Weights of a small GPT-style language model, trained from scratch on English Wikipedia: 4206 steps.
Each number is 500 + 40 x the weight over its row's rms, rounded and kept within 0 to 999. Layers, rows and columns count from 0. Numbers have three digits each. The size before them is the row's rms in percent of the matrix's.

# up: layer 3 MLP up, 512x128, rms 0.232, rows 127-179, columns 0-127
# down: layer 3 MLP down (transposed), 512x128, rms 0.224, rows 127-178, columns 0-127
up127 110:495488480511468501627467552565443479536484517553556587534496515483475535447541424484503479444480518469498516493500507506543529549473539531478497513514483481567502438523491498479530445499495435448504481536483522510534491562568517461548581454491513530599497446472510497443541465510521561463496510411486531510480574491502577540504459552529441495585486538488477466467465568504557474443550
down127 099:537478453496416566450514532522517491426477496510510471464434529470460603460555430446424504463543536460482510523447501473536538586521514474528490560438495482537505518573459468483513446559561470510533466520525515483506497555474545476523517440489536486540475546514485565447489500444502562446518541538472517480489508487486510493474504530509445497636537529432540450488480520496592492476488
up128 110:520521553490533482542502501558464490497508488507476489499508442507425556506497502496554448513529505486596568460516455468434500496493550416486500430589443555523455567589426554527526457428503459481526498545481444486501469521547517523611483533426504490509549482534498442456506488479430535525461491485451534487541487483498513471465523471449546539460489477496527449588511486542502512453429
down128 110:534402546493540558581499533440512490550502447482440485455462457567600532432498493482462512487462453473473429471545520479537561501544422551525521509568473469473443520560485546436558489475535475518452484462485472481488493526523483556456586522488531500455498477442408512475494475467506525413490513510513512534544590492541482508490505466452475475480498540527572469512523553503545511530504
up129 101:545534500493507529500450505529428499471533469488567591536503515517454473493459485527504547483507484443552442487474482484474523457512540455434537510512479468496407577524551524505533521424495492465555591487510467565485504556495491505569506462443510576493498462524529480438532525462550504540443578495490444536470485444511473580497535474583457419508507559507488490528470499455504443526599
down129 108:546493471510479474536506486499491473539518520443616532516529511503481509532443499502543492398515490477490435577424502467468460409501393475516517470502547465488478526519468505531517566492482460530376523476517506555514513467505486508618411502498509533575509557439534558530505499482481486528514527477507509549483556489529604503496459440508525506515457487515451524508492543542484468445499
up130 107:441524489484531488485464655438537478487544474448437528515495459513578528519463466534570465485535507485519482508521498443480535538509504528521523459486456555472492559492444477477543445523507463481419502517536510507441501579460474549474509500529549596503431474473566522457501507558447507489487473544513499482447459484467434540436523514463552559472497504490508472534409521508502532491600
down130 106:469498435514441487522525539504505472552494457546481536435504445530511497448481590510521481408446489532502493471538517525507529453522465483533529538494575436581452488497569455459503522502552532549520509465507496563542552462516439496539481474449546509500445410533471477530482560495572414461495535480434522504487476579548603476451464512495508460437483502495527530486434487526483505444447
up131 107:522487517434462550423506528503508448463467489524513488464468482558504487475498504485515440518480481474481502513472468488492525429457500520514570455441542482470468545489608452455427602506616533457551489475515492437511521495566510461563479505441460557508481518448468478516482443493606518555446453468402495528439511499496520525560500494525533490478486511493598471444497528506540493490486
down131 103:481434565521475495521440446474494494428444514431479417506519556460499483516525529479484512417498513474473498465531459512472505554444538508523505505481515554513483484541513449477443501480508415496484476554495470485488564468482480525494514381460444576519498513484515520572466484487554494531546523512581476519560495508475550432575477502464470443538623553518493529493516416436482497550507
up132 093:490461513505483495494540521559454514487523513488470444490539519487476544504544503480578487474531492470479483497450563508528459493490405435565515422491571532524513516515450452575516581516531486494528554534591441497550499475519531479594498461497416465583533500491581521453459450486608496470512470563441525478476504496511452538527505516513480487518496541473421508542491490478580537436476
down132 100:544524490445426445531558458517502429548506540532459521511453440551480449462508490543444523514532507494511495491502483519544461466501545524573466516550451460480479545495475589430436457552491541501455526462485532468456521439517466426451498477510566519431483499548489570461560580492493488495532482512497542423476458451431500522530453492470492521506479415496514437479510566432470504519578
up133 109:482491448522537607522534552473465455509506499536529519433470548552512570525533501455486478529507507520462473475508446554449549539463437535531476411503543461468515493537480521480504535516510467446451444513504498564534561492463492501487460562431508478451462560541550520442465482491442517445474488565430609488467505531485436493477551573557453510538485417516502473522529537457482560472521
down133 103:459420502477496451514522502500408435467496550453545470419477494433501490539534547501491432530574485597460518485536432573472447506449465481471485536482529460479550524533413469456435527588535447505531502515509473494505493491487511533509495563497512501461442565447466482496468461507508447491500510482442509400501516500500501545490541427550530530510583535476536492567424507511465504499493
up134 093:436485509482557495503488565562519501465494528461495486465530503514454516446445483442588515523522470469501570483494580490451547456474455492460543547453457537468571475514556499431577505485502489466447480574460598567554422510484519511544487468519445476542481532467562514479494450501529501463492518503474470486437529416447516526508520515469518535517478515492424426500575501507528473585553
down134 097:530527518510455531515531509462471459454507586503441523484491431504547524499542547560480481519486489493532489524473506487604492511546572473538506528518625466565443512463547439487510456519455443538502516498516427476531569470621485488541482516451547548434527447471500499511531562463496545518477430479570562524526494584450482484484469487459443481529448474526526511503460524451510501490473
up135 101:471568504495573482475509525491479481546466488503453521434479506570499479522540551509488482499440450512463583568482509466468429488470531512484475500611514508505458444474542427517597431524516464561459471474496445549505492504463512518528492441479447496493408473580544560485504472499449473529553578535502540423525538517578496543496436481494508537454450474478501577515515520489490478449485
down135 100:455495518443574513498498497519468530477497471476481515478544528422428485508503507471503496541557464555567473550358488522479495532514532556526535500491380530492508494562504480551500515482453453497421437485513513476475494505520532509392515496473484535511537555428452566491426492537577552516452493479521489498476531484490560431479515479512445545522602462535523497505541522510463492546520
up136 093:384475508506473514508467479540504423474517476513441493487468476548524522525518558503552502431494478554442493472470445514578477509532499461468485489476478562456464506472516514426489505454502497436491492399572556523582511467457476459539503477480532474516467499548505513585580500496501556526474579575519521466485435471523524508537541441544543486523508538484461510486441560529523543562410
down136 097:472610413512554495529536508441442427504547552568511527491458438505492480488491588495466512544445524503401513504477523523463492495491485521503462486437521559529493477474533554484492480527457453501444434490545476549526515583550462474533489566470558453474524492468479500568466471518452574501489452553479480451458500487537509503532397490494526499469508507498481474484426491455479522428578
up137 107:500515477447460562464578490500424456430508563443502451466493548539549508465400476434480438403537538511468540495512523496506531485538512480466534554481443540549509514507503479499503423478460521492527542480508507454497512473538478537564533457553466453508507554451463460482544449527520433503515563481545497493486483512443488560437509504535490479488562562562497502500444602501477443438555
down137 106:515513469488497505431516386487506465587492499498489512474550440529496512565437595444485580525517487483514552518453469440469471456525433502401521454460547441496518513551546512476563487454477488507529396530518493427505531538521498520501509534503435534511514534455513519505450538448486500542471501541454531518492486561539471478419471536580510448455508526503536465527558454540503444500527
up138 095:464526544483543505460433493573463525511454514536511541532501490439524518514469443440555489483466450472479549486469446530502551489566507507472489487478541512549492512452528475608490452547491430611526412506545484524530472505483494516568470546499421555541422556553464464474508518537489470495452533545477540455425488538452497448527512503433457499524501509493458484540557434444507531566517
down138 100:595472498542526502467449491423475495510526530406485552483458477484479516469475553511573528502563517465513571564535477500481523508553528487568507479511470529461503511516532566435527527481590574559486515482601514448536547520490518469447518516492498536413500499546489556509461579457535505513542533470516523498464598541483466551512465561573511525488514583477480556492512538490468490462514
up139 114:546531534422582530533525556483553579530483475487538518456525506535592524518468504523501504492494455466477517457547552429438462511533560454496519566502518472527470493522526447524541448437489467481504501583483469463483533485458547554577473437516511442522502466497463448473487471528495464494511566525501490465430387500469520429511447495522490530534526518506457521587456496528536553461418
down139 116:488546493554503456453556529516509502490531488575534508504483525463628545434522514457420406499485582521547534473490605495456482521494503446490475512480498452524552535452522594481449515550532479565523500578530481488411547525498490502485492525520545477475494513495496494508457491508468502488452467534497495498505518496440556539469468492547593446531488420482494497543576525456502508579517
up140 098:528535458521539537490443489537473542519505461415494490480457525466521522498560538493528542453531484482404499499485466497490476504477553503503469458502590501508496535414409498504551547448513463486504525477515513442522525504549494471398567491582509536443475586536567498417503525523455535529469499546515471470491492491445464420479442523492519432517538545483496445442586505523454567469512
down140 101:539491471461515541463512559406478476556598529627483514564493467533525436453503504510492464530452484499550430533455521504461549506512478446433572631505475492469488532487482511498478448440507480478467494518476479512517443488488442467477459518439504456482509495479406520501490523512528482519574518440547554490469507462545519504554543508524482494511439534518565504512521484546511490550415
up141 100:461467506541566552462464506507476499532536468505495524533494474508488508544521486558525490482512479479492528546508531478532468453503453495599492548508503484459471476515444506479489517492502521537461495485491554475491554462503500480461434487514544508503554403511497496494516503604407544515495472441561585531489521429485442433433562502473441530567550621539428520438536510521409445518534
down141 106:492498438448527483554429527524517438527453491518517461471521507453487575486445457467462554508492471520500512561452610585473497502556525576420511535535480483466480554577462535478454531530433515449498565493481459487548378483502553443539537539523511502499478594480536475495462512492467453493487487503564485497543512464520475531530525519557499525505508529489453519582504527467556497462552
up142 099:496576539430514558526486504448491514592559506485434555525486430576489538477530554528516407380523491546542450497487472523464451524484506491508544533496471437473421583468507506521476488559544512488488576464500482475516552539525551512519524517550458498500499497512485501445526465581507536513506486560479470532410518488525471542525517510477514462561518499457456540523503421530524469479576
down142 091:436454463479541481566508541552465502511528521496517440466515501460501519487494451515482489537489490469448540477607515508531484495526424461566509539523541562520450525609530473459502562461506463556511508449499461420496512507450543509478469514492521522520493461462595484511586482482432528444513502532475512470430497552515459474483479518506401513489581506472523443476520474430468607492465
up143 096:486556462432547546455441556467577506520465495514503469516451518452574496450508446507479437548504512457544519470494484455537528491480460569493532567546513484565487508501450513418494580535472508530548563457506538484497543577502460480530530527452529528555501542542550556498486519518569469489552477520518518515481482433416522530508550544421462453502551502480498432488607527445469502495492
down143 095:498522480494554530528528418441508529460499437489534465434445472507561491434488528518511462558520481471501483494520539577456443513548578494526436501510530450486515487506509494564456530452551528483421523524439449526526538484442482480503491530461446463512477476516463459450536476424548480456536533420553450583441467508527572449538483484496500528457529472533468545546496480582598520478513
up144 099:507502535485515430499506578548406444531520556518505528441537527469437490533550453468531511471494478465474517494532472500498366544524529544454489527514541506479526522490432493529566474514470478492457551498507518488489494544463531507514507451582460538505536517469468498560523486516433499564473438477538467490535553431455431493543519471442479489477474517433477562492608543582444552519485
down144 096:482484496484444488481490473480495632498559600541418525427513500512513458526469456500419419519463459479463509410524444548571530508509545410479538540514514587481452535444441474459425509513499540472516554515537504546466498496479444520503520485515547507517424468484446559519511489502571457549480507518492435453549497489492499522544557542495510535538487484484471482495447490463480493484533
up145 104:538485518374443477519502468468460442470448511462504497492484465459546512500452501577498511531474496520493443521541553557490578520531454469610488498419489469474455477522475481544553545509484517555475456547491547508507478491541459427452506456532505450493456538472551544512565531523524453447500487448480489490517502471508419564487497530591502476471542501460450463428406507456467544493521
down145 102:520518517575454490481519434565426487554431472489418541479522518486514457467455489488472496482536488534480510526487515475449506443511549521476489528546483469518526448467450557433503485480550448492555502502471505484580467454490515560563486423560527516561574562440554506498491541518517521548512487454517452441530485448550540464519514472442530506517481530553604573536493579547479498460434
up146 095:482477500462520413495536495473458520535549476544522462549457489502506542488418435520561462469459411474607579502496465487470431478509560478519489543472506526492502543528499462468507519463508537503558489513509479513455515569488461427504548556508433483490575490486535465525510534459612484487463541543424480523522455425537449470514572486461501440507549469528544481449525560554481477499519
down146 098:465484499483467474509497512553543431555504460493576497556479454555484539504452474432465437524502503415500525472483564544485409512459587481449453505442471471477537518488491503383531526530503497561568420536477518498439530542521414449536465516568480426467565468521480541513493509521519457478487473542438540506494462486512521506512469467507484577490529541517460514456527565480485519436526
up147 089:535454493437520475497494459451529500447544547527526533496571392453506542463486481422455510535457526466486482552464485538524459459462558517505569529465542556460484430519451495487509539469446511576551465476512452490486540543513501425493496540508467543593524514548517537479436517498464624561487543482497478549481492453547545495519537450453525517537542445486499433547550473450521503514496
down147 092:486455427541512510456516595472570486531541522478507406498556514506519458527523450531535536445489501411560525502477401459442496543484493443428475521469502497580430503537530493532514487466506499489547440509528483506508432457459428424531479510495533494479488475475510506479576485519510472472505537515493519424455523521494526528440463494457537550451588571463548564517510550523512543466464
up148 099:510493413521590458498497535519473510479514512534541437543428434521469401485452492471502493454524445575536558604423503531492502459413500561513483546483487543463566554491507495562535421490472453491527560464483490494516511512556517489439509485525524502456559517545503492495526465520483511450500541540561517476553526460445546532497513549490445500509504520526564501481480492482570412454463
down148 092:545543538496540588489548502484499507517546518450474494498509510522501517442450524446483584461471509483407502514457539501538491534457449492442561542440586500507493509533502543545515465486499547449461460532493532441501554495505544513522491487501477487579513499488374492540476461440501471477484443474436518489517537494509465502528439510610535454525522440494494520427530528514623519500567
up149 116:503491517541573492509482507492440463492512510524448482433556530537553538450488478494524460542466442454445536451507507447520517457489510483547442556455520470479479485458486570546481564553468423483474550454494516517580554443466503478416598458499481412513528532525514518521467460532470517502501447466535492512470512525568517512506497514495526441552421470443524452583455576525473440562491
down149 102:489490436497468532511494469364497504524443484485419499464466513510503545484477511432521497424482474543489502500496547530557515476453489517519549492559523357521550465524503465527563522525504500510545479544480459504536502475511462466540498435473500455430482435493474453559516524579477556461559559503453542407482479499539551535510546478512475502520476488542436504470531507526545482465403
up150 124:479526496464536551532466522544486507520470533493475430475466541554496487444509541499532475451520477510476559502485496459491511467430569473473479469503479507441423568591437479488458484556550525459492564598489486533459514429562433456559497470456493466525516519569475466464461488527525559514448505479426493458501547564484496522481487482444521541395490540506560531526548548495539538426458
down150 147:528425563456460488484495507458486548526540588435476447499459509562457535482498488528449497458499473503446425488539505491536479471364482519542479480518526480536514483600578536462549460491512439468481588502498417527481497482537517560425457502528505503486527471539495459415524589529456499498548517525502461461513586443491513510537489525499520520495491479536446498558565496489484525519487
up151 090:504549513506491473471548498531450503555520519525478491500496452555525504409478476484443537410521534567570467518530483512468483555526413553525512524508463501521486493504496482522576560476420490465450534547487481424495434449472552411512488481622485489519512455502533471444538482533458523533483507476455491434578513477442493557516533530483438450515539452492493579471458492438485522550522
down151 090:514514558506493559448509509476524515448508416546451456467546504466524478573446437505514464472525555544527526446483528507436605513506422533506474475453485460508535482478440476388460524489532470585541499543519521550487520490565513509467483478532534509482480530504526507482439452555504522432440513574525506500470529543453488486526507466475448416527488492506498504429556448463425430488549
up152 099:524463537485498448511494530513543495448424568520505438486570440542498469464499474476551508524512516461518562550520498466470502421472474482519439501486506487492476449433508433516470559512460507609565491499466526553481478448417535430506480525525520481512532489524508519510449480525542469436477572373528479553550502485473528479501500460462539493532544528454513504533499490498437498561374
down152 095:486479590510511532477566489467483503527489543507407441463538525468545535491486509470508463473471535473494538512520420531502506501497494539509483462522520478488529530451498460512435488488553572477531586527511501480515472529474479497552510512545458510487413512482605397477522465437503497496543461550464550436446505563541611539480536524444547501500571495411551482515479562530575494513501
up153 095:549493535445476545487511500509490439502511566427454493490472518466438476515427522508535556496507534516475494570504499572489496524501498577470561438371443510470470544467490491454507505522550463486475436491440545495463453556531510512478535496456528469546490472524578471470500412452526441552524478479521512521533542456539434538565513457493438464467473514582435541546461455515478451493532
down153 099:505515583470494480529445437520461489508548476508483517503496506520573515517499497563485494560487453463493571484522461481502531570463414461590593596551526494557480468519519471461575503461504509491530495497536467512488519542468551553366524499503547477466566512471594501498554473497461475500535486402494452517524486559534532475539520537470566469496499497499458455464565465506504520466497
up154 113:532528531442414445534449455433546530566475443471535464483483488461467444489451556574543476429521485553554465486515414502458485508444524527485490495510579497514474512493506562459493507441530520469510567543500508550523516475539522429536502483528499548502489521550529433460452531476559580585513500458554497492497549501492441474565561509465520499480458589469513528512566430524510498483471
down154 110:551557457532455463502506364472522468499467533526500569539490482464495418424545511442502558467503533499539473497510519525483501532613512510468496443561561456479536460585540548543561502429446492491446527518535509513516516546499467554432534480534493540459474547518464528564475471532477553467585491497482476526535525521505485485517469486419455455538548482509526469517531517457504504427521
up155 098:413512471484507461438495511438521493506488530494526433475497431510501556517525445495482426460531561476471561508521506422471461590470491461483510549516479458557551436530535526528545506532504510555496513490508494444495513424468465495477562462506406467467520515528457474581524455503520521587533508560556527479517510589467530535549501493396446508520492481536509484571512558509469474453438
down155 096:501544475548534465496499506464472544520428428473507519496434469525433467501505526446450517509540475454511540477489472485488547497564524476513511497436513527495500551511542508490417511460432561514601527494457519441473470468443553504549540460501456482511565469486480495490520530562448591490568514493451582510502468510470490517476463429548462499520471526583545422454470495576545420448459
up156 108:572407493520499468481484491595499504511550477496475514475489483469423476478541538430516425402573472448450507531482503538551482461492472473544475497457502488515456531466554468461470493496566470522523479437504457493455502601560512499492502529523507503530355457546470486500524478520462446571499537532478470483433493523443464559502515514578482477462454543469493460500462514445512498476455
down156 102:486537484517469435540522533522471497489519543473518496497512594537541496508528439525453566500550532455497445455483449415534412518548529535513482482523513509471496478484531495512486402477548573502433517467464495560495484530478574507426471520544548512506498509429587465461491480499461534448512555453501487517489540459515564541481507416497586471511423520431488488575488524487503452526583
up157 104:583491478509534402556510490538500482497505548474490474554489455527485556470464460472557534473462538496470442538482453519500487463528481497539543586544455497486540464531457456482465476468510454469507459541427413533445507480524468473453515572471551487488543457518452476571533523580597495528511466532528518510450534455520505472505441423551508436544446491502498568504548467444465513461573
down157 102:495486460458480469487480514559541545471525487534489405534525489520570506455540536529511426461544491519530484445517442510518502467544543431538529493571495513490578517436522452513442430455561481508504426561462458563499501481537538566535571491484522529478512512456539545442518431508531473472459509491454551525514443455482416529506541519531432475468502501587438461505483460568476525517562
up158 104:512505553445474474420513512541504505570488515489555480402471487472505471569445495496535480473530516518503523457489531528438408514496521469444524473539566477499478469505583601456507440451449464549496546458465476529483590438598519489511511507457489472522529510480495508464489482458489510525569547501522485454446500554462510405578529551471490435503537518490530491557456522484488524478425
down158 098:470555535488596469490538489484441537520468499532510543479505532474523431483571470523461537545581589485530519470454532517486470575528560503472585465497464519420560533495514555447484481560499553527541494499518510516532527545491479460465552532442529476520501489527548521453527518550533538494432520542445484510505438476504522536520468550503438462456424467432450472423449439553531522538538
up159 100:488528462495425504487545470462536535461496505503544497426464580543495506536457478540382493506448504460454550506448589465454524513476475448431506478413569516465511500487536462568465491505448531526556474467503552533531413449498555543523476521487546525534462573506559544455567484500458510533469478483527555479487440514440473478485530463524528490500553521505484478519563538480486409545489
down159 103:535541550511532476569508513529492462591483563412483484490484494530452493500502572473523524446507503515485523492493527549523547487517544562500546468516614477542517514594516459430481512461545452457521501511463472472466489507605446458486522442445522520535511456496469499499477498474556535481587515510479428569415485421520483468519432533469431457507498421465505507460501516524481475496449
up160 087:480512510509526466532498538461445491519434522499518553459524457517594434522446506581498520448510534500480565555527525504475500497490508515445524501570479499509510550543465407490586513470473516445527621449455488493487432450496603400537524505550528454528487557516510538457503544443509486488507524526484475490488503508464534566515573524526555511530471491516441575498506586473487485510537
down160 096:444519537463481425503491527486490471533537507438596517567491502531524527489513505547477515479526501543535477536450455527485490500469534559475467576426537542469508413563470477469465482468528501504505462436493540527477473434541539520570490560576498504465503554536549528486396538536479548403532580523503474511519434483552535499499533491507448532519512498499470466540580446557436546462487
up161 110:492458441531542449477544552494481549451450510461496493558419545494483538446554537528474461471541519461549534583494493512533450437547472581484575537480462541487500509460494481451556507536475518525482465505525508484495485511512367559501625487451449535483452513509501432444506524530495528479500459508564510560479549511468463518480538477566476413543498473577499519517526504532505505531510
down161 102:469609464525489477533482445492451489484457547524463472472490535523510588444464559501402447418494483539485439504483414508430556468515527470509487465533528548547549518427521552461539501522574485467510531456449500547470533523522507567452504484527525461482466544606489484552494542488438492515507528521482480537537510517513482448495513513514578524407511439525500513568477531492543519534464
up162 117:493554480501554524539487506500459504539534416495545534499451450591483489532525496497469514476520473474455579489484493490468481480505535480515495445548562467598481523566490519541484510501548519456470539451475494534455511514552486429455485496481526516525421491558508477450472524557423502522527581579427445451447472542523557531577515550530414578521551559513447552503497506449490488486508
down162 106:497546557539513456417446509427482537513495497547420501450591458465561557520478439484451485481495508525456469440455572470481498466494449481518484471491537510493568429466480490456467478504495513501558561481525469509428503461552495529473504539484491538441532465440476552504460467470496465435487500501579443495538465552529500481559490534524569541487492499490480535579514465583541476452405
up163 108:536469565500498544520554519565492477450465485528584463528505472469474527491519424488551502474440497484506499533518411531539554476471515518420476548447534476563528522442433479513452567500501491540480434461549577465555527512443467466559450518527517567480488471512431610503455473472455517556512434500511456524509444498497461578490457547516477438504523520407504514482506510539510527479492
down163 103:499522541532556508561460566519523459531531539552542443442504449511529524489502592518479507546547467567491488506402530546518504508525439481504482543516549473513558501621485540520463480441538516508540522489532468547492526531435555526566530480535537447503536571488468569501551528437518516470547452476511503526594501456518559429481541563453514525491493500546453497550528500480529471516434
up164 093:516392541480488484458485500513497465556482506537469524510527569448504505479474568537548452484561511415481483406487469505577508459483506426500494501524477491551511477554528466505523458459543540467559525576449432471512526476535522514565481452540500488491439477439573477527590500454540552387460515530508432492508537476565484518540478542530497447477482493498519555513559498492520434534492
down164 109:520479471501564579517469482459516469445536511523457458516549603546475432526447515510525456520485514549511494561570424480478475479464465501525410537498464533478492487534501487495523462522449505578487519498506571535462489467527491374456491494480548524466476488462511505544417547486395494454437480472571505553505520553560481524530501437548487527499504499530498457484428441473461503542473
up165 097:561487527525521497465539546467461512524446408528451553495481493483464432568515488472497484497527413507433528443547488543586484456502431519508547576511512492491534501590484526522505530492495541536463493502506467467511527533422530473496564491482469449487527467483531464511536472461509471404523437445512495502500407529495554525507544476464520438503424525580468470597480572496485507518447
down165 099:533465440519486510497540505469502522422547477478540478457498566498424508384623483506503499472432497464468485425611503480481542518454528514554507528493493433483442560517465535510537515472538500513523586413476468486466525464518522492522531565560507537529501463541546494478543420483511456503462556508514459496480498507511531555500553459536485506384489504511429492504488520495509502510442
up166 099:456485457499540492556515538528488498538503543502403502415513507457509519501545565511557508482491471472485481490476436553488451489494552529513529490546428534417505541509431512532588542604531429462381526498482433577454558463556492466489469495498523443462449498480476540543496501486549481491520514508514523398494532457428470510520510437473489543509545535520502523452518479496514494560496
down166 095:460564507513470535474543453444480537518478490541459516524440427432489543531559477469484533544511489524569501558424498531528519453546505451478522515502501387639469492474513550456526469546476496463522529447544466529541495565556484521476466513507472510442451503459503526464523494528541464597527532530502471512518469540485486512551417541531488426454458502435522460533483489538534540558489
up167 102:426561500465483459430534527513449475457501482575500501451434494484528413486487457484526517438501491509557512539558521503484506589471488490479546546521524585546445478534508540479479523488562472492484541524568383437513437550502502483506481583498547448500552525537543459524469536497519409491582463537503556509454512488462488520512512475542530466487519419482539497497438533467460559506483
down167 089:472502498556474472535477439523565487596497484553460497546525532505488474565555543463515483478562498565382437515488591498484423498501508494531512506551498544517581487516576465479581501488448515510558524567478534557556446533454509464495520442506522487499496512483513476448437495572528503487502509514471500466479469457475552461528468499561397453534496499517481543523537446456538539553520
up168 105:451540495511457491469458496531528472496555484534502493514458462525464492512440469437486512484438482550463486517498461588477498480467588530497494460388557546524493506474455487446518532537428482556470480471537428557489471425469565456436528473513476569506488449434556524527468536501515493536488496484505505497543529503575411548567534502497531486462545560563505500486544541475509566400479
down168 113:511478551513491496532520533495514442510523506557545483484488454515467522519433437494516403473496557451547503523525444554590531472484454474458512482489489556537519513512429494545429538519511471515540515531510489573501473531530465488531533521461522459548458527493493491478574521533474566518478497516442497410445556558547412472455556509447628505443499543554495438466454486463541469528532
up169 096:528538540551528511474502455456537485519495546498480481582534515526494542474545481457556462471567459568478476518441484556514539526491464460547552505502567484551435514499505406456515505446531487536448541436490531519498537527568480484491585482456435539518415501450555467451570494552514553495493481581497488518468526537465535471538465498522444434499436522591432520511511519429519476474487
down169 095:521599467490569526500531496513541408524573523514534514480522434440506514488574512547435503524520519534437502531471555578459492465569484513484462531487489567478550437479523489491504503529441498563484520520473487463522479508461561546444536481502474438442421531458506443462508458515486474538458478460401529484518549535422515492518494501540513516548541480534468441428582468464527493466454
up170 105:544452540436487490526478460565471516441483560493538445577435442507546541486553525473496470520557472493519490473492476459563431534464562504434476491581553528559524468478480480492549516436506546466477463478557476479550518582538473539511501605485466482482483557515473512586502493510480544535453509504531507430478493509576516571533551432551485469489546499474517562482489450483536536459547
down170 095:511464512526557489435451467482420487449474558526602448480484446434501551461424500583456456429460557483467517423526521480480548484489520452507479502508466486532470424525507505508446487553528519539510539494560484541506488484538547520507523565475436462382493530420481528560448472460497505459486445483552513512487462485462562536517557485514486527514549486494478511396528468506505486488508
up171 088:474496463507502520447530490564484501481489496478476506407512509459503562532469466507509461482494482497545455485511593548523517363482495514436554516483517502493488512473558567589450475487546463539435483521465525540511535470548538419417518480464488511473484500505498523488519521559428480499517490400626449520477524528477503502507499523558444448518549501477556568528524481526446437524491
down171 104:500527501463455472511558505478508529418474549530482486542504527500581566415500502521530412451469528447533508547477512477491519470538609515516512486503510533446511470423479408502496442457560500479474484569542513515566521469557556485464505479539525487467459535596528465568500502479485485579493455482556561436504472464461507509506411564486576475522480463496489495503468453470468453491531
up172 100:530525546408505478564510563497514530483490471523466493407478488482518480568411534560553459502564458586474496469588502513464466538491524438453498508429453531512485530518458484519528532509515465465503537494545526518538581482429468444443438507485467506532471505541466487473516569519537456516510476457429461436572440460528462533453491552483515498508487536464509574497463533528510516453423
down172 092:431546515457486494507490437503499538440499519572439502460550466453489528434456520508442482470530533515445455484524430568453461554586565535501414517478530515469542527469534550474515470476543498462520469544451455510509459506532540430570566444429571454462466448475545498506513510498560479494555517447520495571528472467457537527519480527480458536512460453454525443512504519497583494545527
up173 093:468552490482450488481537471517534574553518460550495490545601502477514490506526528523498556459530500540496503548520497534534429427518450466520501389488537533590522512450537501461512506493533508499521480452451435525460481475507436382532434467513494549522420463526468460474434536533475521574549472438512523551485543564536511526529510467525495482498541522479428493541498490408490486497549
down173 089:529527425459487485448548550572539485476566475472461472485480401450468544491437473429487432500507451473483451494542476497538463462521589459438511495528544530488501516519451460439501496507508424525476547416436493502566492578462452546524459547543510560545533503468469500508552539428488519487489472484522484560540474548525565486514518513501423483541445534470528491570486521544502554533497
up174 109:576497452526553508490490548522432465437604535468506480519530475509533497484463505474472452469516518481541528446502501506467500483484482501559455494464600521538431494476453545449564521402517576480467488478473438403520498546485555446491537570460503554537526471474514474484531528499472498528484504445468496511456486488437464560564535481518503454549427482456447507563506526488505487491386
down174 116:496498483474478429517414534454495485497501559463495418527485500500540487458496519549519493479459409537571564536552591488467449483490446506537505526486468461524471486498494502469535514517525479489527483526498497517482469457469486458432476560464465465471480453573617412459532450542495506504463480554476506430430488498507412542480522437511436473493510508497574461486543425482521455503583
up175 101:528504505470554534472486509454584470462548444516454523550368413503495549441472473577493469484531511489581538499475540513530473414512518480536484535496528540510455561435437508519502553468501505446506507506464542461528514497566474496525480470497531518497526487545587489479465530551499523528497391508522513557488514522478446522516491505481500453480503552504546526443522473541490455409605
down175 109:601497548493532465462532518465426488452501591453496507480496483499561561487502487537563484500472500458562544602509473436513532513481558499556542446542509488465501502523468543475484454514485449526569547499498512554557523490523528549463487454492462499476519419523517518556434556545443402481475504438591422459528508499476523468498520474465502461411488517486518472441463484537494503457526
up176 102:492471551496553402513552485565569462491479458533544473456454557472514522545519409463527494513506483490462519533495476385525470417511521428542410499504489455522483491518456509495498552464544535506477498465467510511497427556449525491551530549502500620533445463542551480467435476513504500488525477475496511474541553542488512452562543496504481541478504525426564521477554543558467492489544
down176 101:505445523449476500550489535463540485527504475440519436463441508512480515429472569550499530497489519530523503525546577539541463484528435443562489485531474524525541617489445452525458489466516479547522560494558525491538425530544593504491498431497497486490478450565455557577472492546429479481457495540516497487506451492460530501496536567551576476515482509506426542459487477489434460451452
up177 110:468457592442459495453481502495521568470451557508515491464483515495498564496544463547503433515441437507469518423511519516518537572463527493488455476491525491463465547480510540512476520501471454440426505525491545531513501538495519483501525400488488465538514451493433464509503518471606547503503518433529540523380461507544458402586518495514463467510490480498572480527543499525523429498567
down177 118:546480503455504484473596536468477511538513481515500498550511397488439462503413483514502479501442450508489461477545528546474558456535473545515482527505489577531554525456504436494509541522454536461514494459484438551496495524517537572548553468435495484541506457484521528590500402484464500507490410531545530509545512444557482421570484517510460555473498477460511473546480416530479460540559
up178 096:562515529477546499538513518482526517506517543558492507518512521448497526510511565527450449481453420572528509472472505508502470467536431451476467456430511525527530468561494438527510540469520487522467477469524515500536566486478462452526475444509488537462440535581514486461392513610545501484417447511460561547523572611533537563496521482478496475579472465508482463533502444482486510449469
down178 103:492531502488575443511521447465513535598541484539468462421507466493391497550459428452526518423502507463503435482423429555489589513477514466495521455521454564511467463481473467505491519520544479466480509539516510555510580452519492492598507528546540501521527451477485520457496512400501432495574484513524482508498469467517548454542525468506541468425496463505482557511539450505470506513474
up179 100:465406443507440389524487517509479544532453511448460498488551480518480514477461473529484490466535564461436478486571522463503527542556496488484437550450546590540470540553507521382501529446485446525573503552475539452518493484518524515506518506511430492522517550607475489526500475552527551518445488526535528513479551498499497473498520529452429495564492588535523514534505478508448450499487